From a checkpoint of a small transformer trained on Wikipedia.
Architecture: rotary positions, no biases in attention or MLP, normalized queries and keys, normalized values, value embeddings, hashed n-gram embeddings, an embedding shortcut, capped logits.
Each number is 500 + 25 x the weight over its row's rms, rounded and kept within 0 to 999. Layers, rows and columns count from 0. Numbers have three digits each. The size before them is the row's rms in percent of the matrix's.

# layer 13 MLP down, 96x384, rms 0.0665, rows 0-95, columns 288-383
089:473473484485469535512478447493487503522463480481514497486516559485471497475498496543494494495467503546517493487525537496507525459504491526542497486512497501506484476483444491483514495479499514473462548521479495511490498486481484479514482543518559517523484488469481491475487530489504477488
101:500525503547524496499549511497502494530496465522542563510554523492508500528484479499483531518501515472498479543493507515491542532504529503529505511531476465496491547509475466539474512503528488480518510525494525496496492536506477509516494479485484510517531516494468510481502503523521444491
099:531534466508490478473512502464497479517455512533433496559472525486528505522469496469482545499528511494481523520512513527486484509510472505495511454476509506450510531533511480530478527486500501464476508474544457468517486467541517506510493517470493545476510485476520508502527501496485499518
097:473495521527486489509512517496532426527525474486519512509503522507497491442518475500540521471526523493453485582555471506491500521540516524511510502523508503546505495481454490513512496488510486439450558502484472530509473518500481527497502510522471506478533509546528487510520505508501518476
112:480503507543476501471447476536482509525491458500454494471511540490531510538533499456455486519456537503518479550520468507525534473510511482517483462503491459497456510514495495507521476475486483514519478521520511533493477546478522513496434472518526506521486467520502510518495462459533467486
102:489454514506505485520490503494490519492477550503480509509497501481543490524461509519519454464487481506491450521507505518506525489551460528469481513503489510478532491512492501467458516530467478507485496495495518489501527477477536458451507458505501486492483509498499496473509515465536503495
092:511480509502510494522476530480499549486483479541482515503475536517535497528497517496466473500485533519515492520530490527503505484534502527530524506517490502477513531501494511450500511504516513442508469474514490538505466451477485473479521506504521548491511468519503489524520517504491524515
100:509481521488504464431541467475475526506515514481512505473535511474453522492481449506479505528483505529494486515528473508508527509463522496547501518478489495471466479469501549499549502524500544491509491509519476485552520554507454522495491523524455490525479474501502517464472498489522516454
093:504520492512495505460495501467485478491474506502494560511475483505491506501511530502539520475436530515513507503505491468507514459487476487487476537546491502522479519431502465468494535519505504488545460461490489483481484500502487527446484530542502471486511487539551519505475485548457473490
102:498514487528515457510494521501514478512527512487479495474445483502517548495504441491501480541501501491502461473479487510464482527453492491524481519471471459476501504488500521532501491468510544471506476517446522507524524541491474501509494470489451538502507485501507472469495518492454511480
095:492471486523545551514495506454533540497538516530521513477443512507521508512540490452506504488508485517489527497478494479455506496490467482511476502476502470502533494499452480513495521492509490502470511553508492482506505534526523486486474504506546533526542522483504504476529501488478511482
094:517524478499451465509476484483517492489430534486501490510527514496508508494483458518511501505464498496559494492473515486529508512507563453525472450485529529487488495484496548502484528502504494531489495505518483522508506516532524503561498501447483490520477531489532517493536494474488513510
097:462475438521487544474478466484521483467488479524519503501490504476502542460520562527481466478470478517520511514493528485542526471460514490518523488555522513496511481527523467500495521515524532504511532496484507491499483458491485496493502570510526467535547522522545458473500538477480519491
097:500492475509484503553521514478512506501455490523487465516459533508510470503521463538465447491489466505488482517515515507537523449487522492495484522507456495497492482476449469499540496507482468528496486496479468501410507528534491516474514486480483489464524517480478524511509543491511503517
099:477516525521528485482506516534518472530479467492508478479536446515494524502468443491480454499493473436447541485539488475469522490522492469503486498486512517519508485512462546464500478511473481486539478510453525475494527523501512461511506499503477478464577440508475479536487511427528483537
104:499480508478483488517487477490516517535499518532532505510499501455473459468523491530474524501461520482478508548499501523511481508492539508534465496503446514503505542490489525516485514471498513461443537503493513519497480504448491506491513510458447451517545527479487522538466519564492479509
106:538485506522502501470524459480492518517519510470476452503480515540492484496534453454486484504454522484495555506512538506480541473563486479522497514463524493531521482484519468496497506479495519447504494505505442522514522484491520530502493447518524543523488467521477497493525498500473540501
095:510488515489489497486479477458491468513518499458474503517507510468521519502502484491485503468527477502430459483527514463477486485486522495502580485511500507484527488523489504540516520532537484474460509496484472501492497503464479479512557491515475499504541454498493492494512494463482540490
099:491475505516479474485480491467533510483528476460501474482524507529524480486516497507513506493530537489490503442492544491498488519513502486523492531487481501498504449489489518513457502491499483491494483505457516467499516523486484543478485491505490496464464447434510545495547522507492524496
089:515516490475508527466524486491510485514526531538521483522511513486522517475464525519531505500447477498513445480443521460541494508508513510515519467499440485526490500494488472530543525513491444463487483499526451487544514507530514463521493505549495514509507509502518518480487506493476529510
125:484523553482485527483510454520478498533488541480506514527497492490534509489477478523517517519455514528472510499528498497480545467479471499490499524485514554494500523517517535487516461519445454517494475529488486478525545518480522519466501465498488509499447553511510528532492495488520511495
101:545476473498480538534502486532462472535506489479483509440513515477445511485515558520518507528535487495515485469504489507456494500496510547491448467554493520503492489497547479514493485509484549501456498509485507504507524458444482469516511495458492502535498476493473527511512507458478470512
099:510472500514482501506519530457478471571465521490471495525503487481488479517495527481448457482435518480508470537528503478495454505474480512453478509512479552510523487451496490535468499511549542501492542494510486454496482442489507507489527436490516491487474478480550488506461494461504484471
101:460524507509468472490456523525551459502487492522489449503535485497467500519486517512476491500502475524495532479518530498480464508478471447511532482521446474507473495501486494544478502479506516554494464514447515522477489493524486492455489514517487502495508496527462543532507471525524459520
090:508533492486496541535481536469506475481557494522498502524530532488495496506466501506459508489501526497438495519449533506513487552514507491428489462546483538525541505478467490503495505510496464521523496546510480444510535509452499535467492500548511540512489480512505496520468514410514493524
113:491482483506468497494524527504470505490506497513492499514530521484496509462510478518493500522477532545511531511511515473437506458500488541493462475455536498541495502477569491506449502493489485499505514497497455473513516479491470518515542476494530486482531501484504533508496516487460535515
095:483513515480414499480492539462501490480510477541486461523514457507486510518508477510518493497516532498519497484469482500517474526483467461515536504540540488526501479478522470510525498522507487496476500462489503553535493521481561516492489520531519489535551440471501493522453499495459516495
100:485479493466502512477530538485498501520520505467467527519496528507461494530438497495485533495462534491509533485484490522494478476527525456501523488535472568519508489490519537452510524499509504520507473467459522497488496547556473494507477491509522499488496515518453541524476511459477485502
106:466491489446508511503539481465532489504500491476509477524532515530480491479458577530501506467507498506471508520503519533502484524508482464459534518485505495500484508497510505455457505511478480498446527465494442505515493485509543487496519517445486501487520541504506526528464508497502479518
093:496493488500534499490530539507510477484461516521505491475502527456481487509486493483476480491512492409476516479478505484493503546522483526513517458540493517502507525481539493492469503514526495561516500490485505506498476515480469459448517454502511510503509507450535519469527488559574518503
080:500542490499515506475503548523453461518482493494504541529547545520507492502502489530524517485484494547513546546504506479474506538541478479475547504474492501506537534497497487500519417516469470484478553491459449505484489456499516532498495496479506507502503450525500494528502517519524457514
104:528507467474488487530507511463445462582517509534480524507545482506512489493473507475488504509441482471528508473522507529508507559502474492567517526502497542476504474539491495485528507512471488471514509533537530515494520504486531526476497462503505473506499514506517505456497467487520497506
098:477526532482470480493524516464497469523521498473501516493491528494495581456457529483488521470517503503479444471468497486537466514514538468491468535514501530503470470489576521506494464478521477476470490502506483467516468495502468533499490499510478421493471517485487513509516509490544485501
092:516516516536522526560487492483531468511481501474464520495460477486473494502478497500511491515545519526541493499521507494484499484452491521486486488498504483522527517488477494484456469505501571465529520491486513507511480466528484466516479513486500513481467531493483512549554536500430494529
107:516482468541505525456506536498482527474490545504482505502527554522474478480524477532523482517516487496504498516476506506503502519501484486460513532459531482491530512506499470510543512504482491515518522510460476492502504531495478506479478476509541537508516529444524527504549500524520482520
098:486469508493504516516533486533472511542547492467506521492538523536524547474507526470495452492527472534481506491490495486499494502481482532504500460510483486429491516533465495461485554492512462506496498485474528488490497502501496537476486502497477472464532523534508466495487511501462479484
113:500515509492523514550523530433538487498469484539526520509524516473456488510529486452553555532479475530482505501527500503481494471497479535500495463515495510555518520479513535503513516492504469487520503506543531486536568549493517472526520561483496520569494477468517468467494561509456478480
110:506510522501489475430490480428517484507528540492486480491505508511470454498517506499436500540510502474503527475513512515492500503499507483552515492506499526523491502490487514491485502480504466531514509507461499538464467459465511525518476509523497500505496457505493453517518522472454511561
093:538485484526533501479472459518520464470487487528463483514500499524541491515483483527473515524473517465482507501519530518521501500527507464483523503476490525496466507435499509461528463470534528522482480476474455480479500540492487489500498462508535523492502545505483489532509480554497482482
093:469506446480532547525518554508528533547460481526513534497476519485491513536474489519517456474523493492463516527497513486517471486465505490529536531459489509505511486503498477518489513497497449523503473530506529561489476541489490504520544459499495502504525530462527522508479510520503472504
101:496508483502494451535469462465497504448512517521508492486490510483502562551528518534486500525528458511531478474495495488522479459486530518528519493457526484501482506510498506464487534495475536495523495523491513503549496482504483485483508545513480503500491503505519449468524507453544487489
096:474534504532486464517461513516466490497484522524505477490492484506463509543506480467531518439478475571510502478491551545503455491473495469496515454534497460505494510510511472473500512501491483482486539482505541507502517494492475491516493484486489490509468507473505512522541477557486489536
096:486523460475528461476500471509523522491458486508516515476486510517466502452511477485560476539545483492493488507488494510537499551519522463510477488490497544529500497510491430456513506521518520498545545481478532508539478487464500538488509470498493479545454489499492482499467491496520530498
097:492502468513526498467493500554463498459487472473479473475517485512510503443558488539540529474513459527512474535489483504510495543487541490504502502452527462522547518481515531468504473496480496481503547466492499487497536481468476520483483484530493486519560472502534483519463474487533481512
099:520502554520490480544477504565539517489521488541526493493518528528472515473507514500517512515535511521465495495519498487543478540518530475556500494465495551459549489527501503541536444522479556499479511500476513515512506469486521502454504531464521525451515539551545514469478509514422470487
159:488477506516484498528488513519507510521527465519521510437515516518503464500526494481482473498522482537493482526528474468479471512548558504531539518485511528513494484489511452554522515419565517484499504446519489523486446496487485522531462505475539498517538526517507509494461487535508516494
109:472518518437495488480497498487540495502472537442503531520462500490500466461476459514499488482466551494468480541505533481519526493493492474500503488548470549473484538531510512466503490488484485481497504499461541491463457488495512469540490437505488527484486505474502512498491499455523424526
102:518479490492491509532499543485448516541518526477503499552491479460453508506521541467528518497474498560537514534489544453505544489486498500455502498468527524515512475505527484555509454551480517535489447491489501496475505465501517564525504501520532500514546509479481516524522497478471471469
103:475520489432483476540476494512503470524501513492488561529513529503469493491509532473494513464536505482513549531489469495485545503504487445483496525497457463518491530493501533517526491478493575518497473481515533473527503499509483493506473523466507508513504483537514487550498481471483488469
102:525485470525525478493492479498507452521531490498477510519484494517514530501523503535524519477515525578532487528458533463520513465464522507504469470507535492481514513483502525524474473474506473481480473494515483415508540501473473478506481532480505521524510486469473508518512525525465530517
100:550487522509505467500525534535511468517472525481520531498492446494493500481484466503518499510534479508503487525431531475523520482560500534548536483528543511533490507468453459523524486501470505515495505504500470531515488480462527507469519522468544510495516538455504571497501514512529484487
102:493502491483481517453498511477473473526467492560523456471499510484468515504518506495491496532478501526491513494503507550507512459540483487511492486477512504490431492508515538525545519510459493535522493490464530481471524485523517501463554477493500454480512516514507517502554444516522538485
096:460477555513496528504512481502459481457499507503459495491479519486503453503522522562503522474533480504528493476465468507509511510478471459533527497508505507507483473492470471505476521519486506523502475516529525511471479519522514488523489479514513516469491498521537512516485449467499519496
097:479490521528518488487517505473520493512519479511488461503525521525476519489519514496510503481515491463489503442459441492461460473481503529490516520456508488506478514472483481458527455510508487430530529514467486485508503532462483474513500479520501473492528496445444513464538515452506532539
101:443487508486450490478494470493511490508514513556485506500511500536472542523509480517478500476465496510486492510489484482480501479489471509524530506522497494512475490509466501484472485503493485553514487504461464499513531450476485515540481506513487503499515486491567479498504489525503491532
101:486503460510509498503526525449472508463501500514475532519528505531469446495476518488488478524516566474485514522537534476497498495514457476512483519480478507493481469535497514489471457478512489501521451529519494514516486529470466505478545486512557531506478444505517470487510484524505479488
103:511496471473475484479459554464512535503505513501507525456455564460485512495499525485494492499484470485475539478528500464471458499500484485556487503505484506547458499511495491496494497515508488538483529534514485527496508501490482514507498519496533508504499529519517486489473528515488514522
105:525521492514547495543519502508496518499500475521486557480499521503519472488523460532520513563503539478493480483516502522502497524555452508496520540482494431458497533480500458547516522491512500488474562520516527528480476507514474517538555480512455477511493493527534491492561513486472534484
103:514525535484526528463522522553495470516508465467489501491504470470501471515523500510504473488556515485447514479521528472499516491565488476534487452502502463485516545472518493505531511471515450476517487513513492496504518496523525532488514499501516500506500507504523459509472515495486476547
094:564511508536473522448483504510507500496482476489507492475528572490506473489540537518507516479503484544543493506522473456495495467507477503492483497508451459512530469468514518539492486510503485510517486489508510481475510498485525478506534502508512499496510450475556466501495503481473512472
097:483506485533479457491479472517478512512506460532468522483478547498504490507501514477473498547526492523486494494518504481500529493484536469520539475508499510464485538496499504460529465458521488507480517511503490476510483449521466501527473505513468491496519553493501481499511485501479512444
099:516477521513521514523544487507548483564481466514524492494527501477472473486502520494493525485542466490490470507495521577545497446505500514490479515511527502522494498474522498517501455523513476486494489500513518486483521521460448475498478480504490495493506516518504488510461481528498470477
105:486459535493511548494498495495456500493519516522503488492486502545526492527462485526528487486429462493506473483546443488498474529518559507504500520471509482479500477506544507434481464495507497502507537507469547539521518475510532502504474538492524464522474511484473459521500486502516487508
099:500475488486522490488507510492453473509532499498494513513485523474493470516504508515489483543503470511541547484490513494537515513498514479543516495555547473480481471484531531487499519499515490511517481523477505497468472509488512501467510490467510504499528491494515497528527511534523466483
100:525548487476523493509471527531521481489499459521490549506581470507506485489466505477522531496460514498521547493535508475521497498511500464522535483521552563475470479480481481466507495468483520509523519494470528482499522502485455542510503488494525484533503479493502505519505474483527462506
090:482517495498492521491453468515508515524494524554531485476464495545482477480530511519529464511511490543513507527491432480491517531554494514508521525517512493482531508469457486487520544496455535529503506503510508488491505515488526520481469481520499486496504504508435464505519530460522491485
090:464537489505540513488478510509569526525546506523487464442510519550497512517482493556512512501492475501508532545472476508503504499511461465478506507447469490502495529455470435508527471488535505510474495496521507540552502494496537499521465505467511479493529510490557445514525508448441503492
104:478515519428481525483489523476520515503503524521566506500473509487508512484528503480491503454526511489479457491469532489522469519491519508503534533532504488509526500479496516516501502509514506488516530492515541488510491463515454506505472541512504477457522487550499524513508495535491490485
092:556471522517502516475526493516494479526511499514489504507510497493491510515498523537510493449532514481464498510512517481502497507538511487552516497532471525465503513493511509527503539511494524524498504472494539504467524482461474472495456455553449513464478534480505555510504532519516453479
110:506524531529480516509510461502481486479489512492502473530518520488520534544468492505515503492488490476490458515453523526523485551489513502530527462525515523495469526438497479525532520525534495497553528522514469514543500454544489528507471503515535504472543565450448477496501515472537505542
100:499524448536494486472455476551482465510502525471502527476476490513509510471514519535486474458486477512480518476479531511540526504496504470474551496466508475538544504527487470515507463497491518487483481486524568484483512514499511466486501518531493483467498476529514511514506452534469467523
105:525535489481497515454508532489516516465483498524539480496462497528460492450512491449549483474453503463520501485504497487497505509498507471559467465481517467473483493503501492530473518523471487495544514517523491566509471500468489479501544508521521478497484485531525511505488481513532476511
091:516500498491505452520495469544473521524480489517491459514566514476526506511515511528490477482502551501462496512489509536520470488519454531509505501476515500495519523539486473547467533480562466497579482524478518504496496506534534545509509503509469525498492494508503482479485511475461517493
099:436505493494458508490489486516458503495484496508486467482479505467533526476461483471541503500499509466479523489506495515488497507568485496513537518463477502509459506501508552526487509520488490507505482500459483526500504531470528497510473527503450529490513500516517482484511505520512500506
095:472524486507535483548463531520494473521490521481479525512513486454492512539519482500509519495458478522488493519494511478479474514506507480483559488475455505512506478491513496492477506505506454492510512483486466494479506496481471489473490494491525472526513513491488516509532489498493457493
103:487457504526521513429471502543545523481479529486465529515487480478473493534490469501499493557482456475520518526481510525527489471470511504498515503496542495513542505510555530494516488483484536512471452512519505476540482425537507507514506516591523475490507476486497508472504488469489474494
095:541491522468496488557470509469544554482489521530473476505501483504440518518560517530547532509488485476541548526532497467521497478503475471505487504503506446478499462514491510527515521495490473488528482497479515536497497504480458495520521461520539476503503487461530476501467525567465549513
102:510532476475464477560540493520530467532512544511452488481492496505504483511503494505524499449471498508489472496476529519518482531466500503528520518487487482476532556510502484524468510521501501503428538516511506514492487494490548537526492529520516453467485524455490491490491467462515453511
101:493515488500512524497526508546510480461509466465465470498522508509477532463486451478534491477525506507513484457477477520488508496501509518540517515497462459532513481451565498475514460512501495501490532501495474465524508507505505499526487512502471457495495506504505497529492522489488548533
098:472505476539500530476520497507531491543520509486473507495463471515484500477563503481554491461498511518518476501505491458507448482511522533483477490518518492496555484531493476535426486522467526540505490484500520508542497521505527515491506493491496446518500509485532494490482549514489472494
096:489513512520495512489501478489509533466567462441470469495502473493503504515487519482506449461535500531468514510501469452468497518496505446500521533490554517508522496528499468524540493496504532478499532514469488494537498501480528501497501519527449474533483492481516535462495511486481494490
101:444534518487503476452506460485499496479475469468472515469527513474531487516513533489409511514502480503534560486499501492488510483482515531468413547512511501533526544526498469548466492502517497455453489490477513493464503502530486501519507532502517470484472527534495488543484503502468512501
098:556505461511527510477508477514476476494535531534496539507525499508463491519535497491531512502500524502472507470489515510492484470555506501496513511486521551515544531514495489478507494488507532463535546478476507494492495490506483509506500503489515492537486478548538480506504541560460481527
097:497453494532468513493489475466508507474485539482500507512482560537515568477490508473524499477526499543515492475503459464492485490490538556509527457488489509513543539480515462528486566482508511533462525495494466492535521485519548590490512478522482474512459529490473473517476498472467448468
102:504512480425477488503457531456483508545511492497521516459462500518537494479466511476488513515457488495482496498493476431512485512509517515491502478506510496483525512493507537469487495490518506484520503508472523508525497514473511512523499516505491493551457486487485505437525498498543504477
090:498498497489478504541434493521507484458500495508509475518467480512519473502559477480479474454536492529511506441525521492468490499507445500486512510493452486506520547474437529506488534498503463557484500510472522484497514514498501470517477501531536468515504475534505514537531512435509459486
089:489490559466487474527505490493481510500506502489460514549536494485514543477497482495541526515585461498554478505491517447501496470483497534507510499560529473493484490485503527501490481516501487553543490499476510519517498512494503507544493467516459508523497509546514500499535474532508499498
094:518507521524453457521517487548521545512531487432495518534487515452548470518493496488506561487510476503474473470515540525455493526571499487508510507504485471486480520516539514508504544497511501532486492488488475490493500491535489502569503505447450478446450474499487517516485484497501490488
100:495483494521492520479492511468485508486520490496492469455510511435543527497491507515473493468543514473468507484500453495478469509553503513527506477485457491497486537488505514464523545541506514500456503493566476531494499531523474477518491480497524480519498514475464527490534459498520496455
093:484479450490426478541479491509479456528516476465494507500497517505516474487465477460508491488526500513473473492485489477460495521484524518543494525538503496520443519501503503504476515492517522503472532458495561502513457446517510471504487492492536486499479482491547497509522516481500507548
097:507491505509507493452481503486509466528542489511500504521513541583508521505484502517475484561485484505491508438475490554512505496527518498496527483515520504504468519501474494481483487499530502514503503487542517480522520516540499479491516476544558486471465484512518462504490487475499442500
097:531515505501509536527458501488493483518467465506483498461504487534511508503509491504500552507481493498485499517483460531489472510484480522443515478514486537460507482519471508499467540530485504451517486520508489524473505515534501505486477496446499484506480504459500474499513483502480533543
096:503505483460523519488531499564497467485506491537536522513465499470530472513530501502529470485466503527519469554522497481497482542510476495508498536481461472481515464504522463512536510516518471510465458468519501481460483517477536496542485510504492561481487501519502515507491543480516503523
095:497475528533484468503540530499503461511497490503482495478507504493547489536484482477471485505554500496452502483550486505473522551497506462491496480522548498516466516485544475529458533511514497481487560520505502481458498518536519501470506477492516464471504488532495482507453468520478510501
106:555507508457505535528484500528524526494469453488514472523506497482520522492481494486536465458489521456508504527530516501551512469507481514458520493510486483496464503430500465510476504494550509502526515564507509472498498508465511483507492509496514468477496488553461518482507541487500524445
099:498496469503504466522462490505445494478490487493471501517426507503465524540461491510507504471549456546524529522479458499502475463466512485481467498484525470482454463504513477444490509525452532497525491518518529479527536517498513476517502511487461512553476506483518533480452511469481473475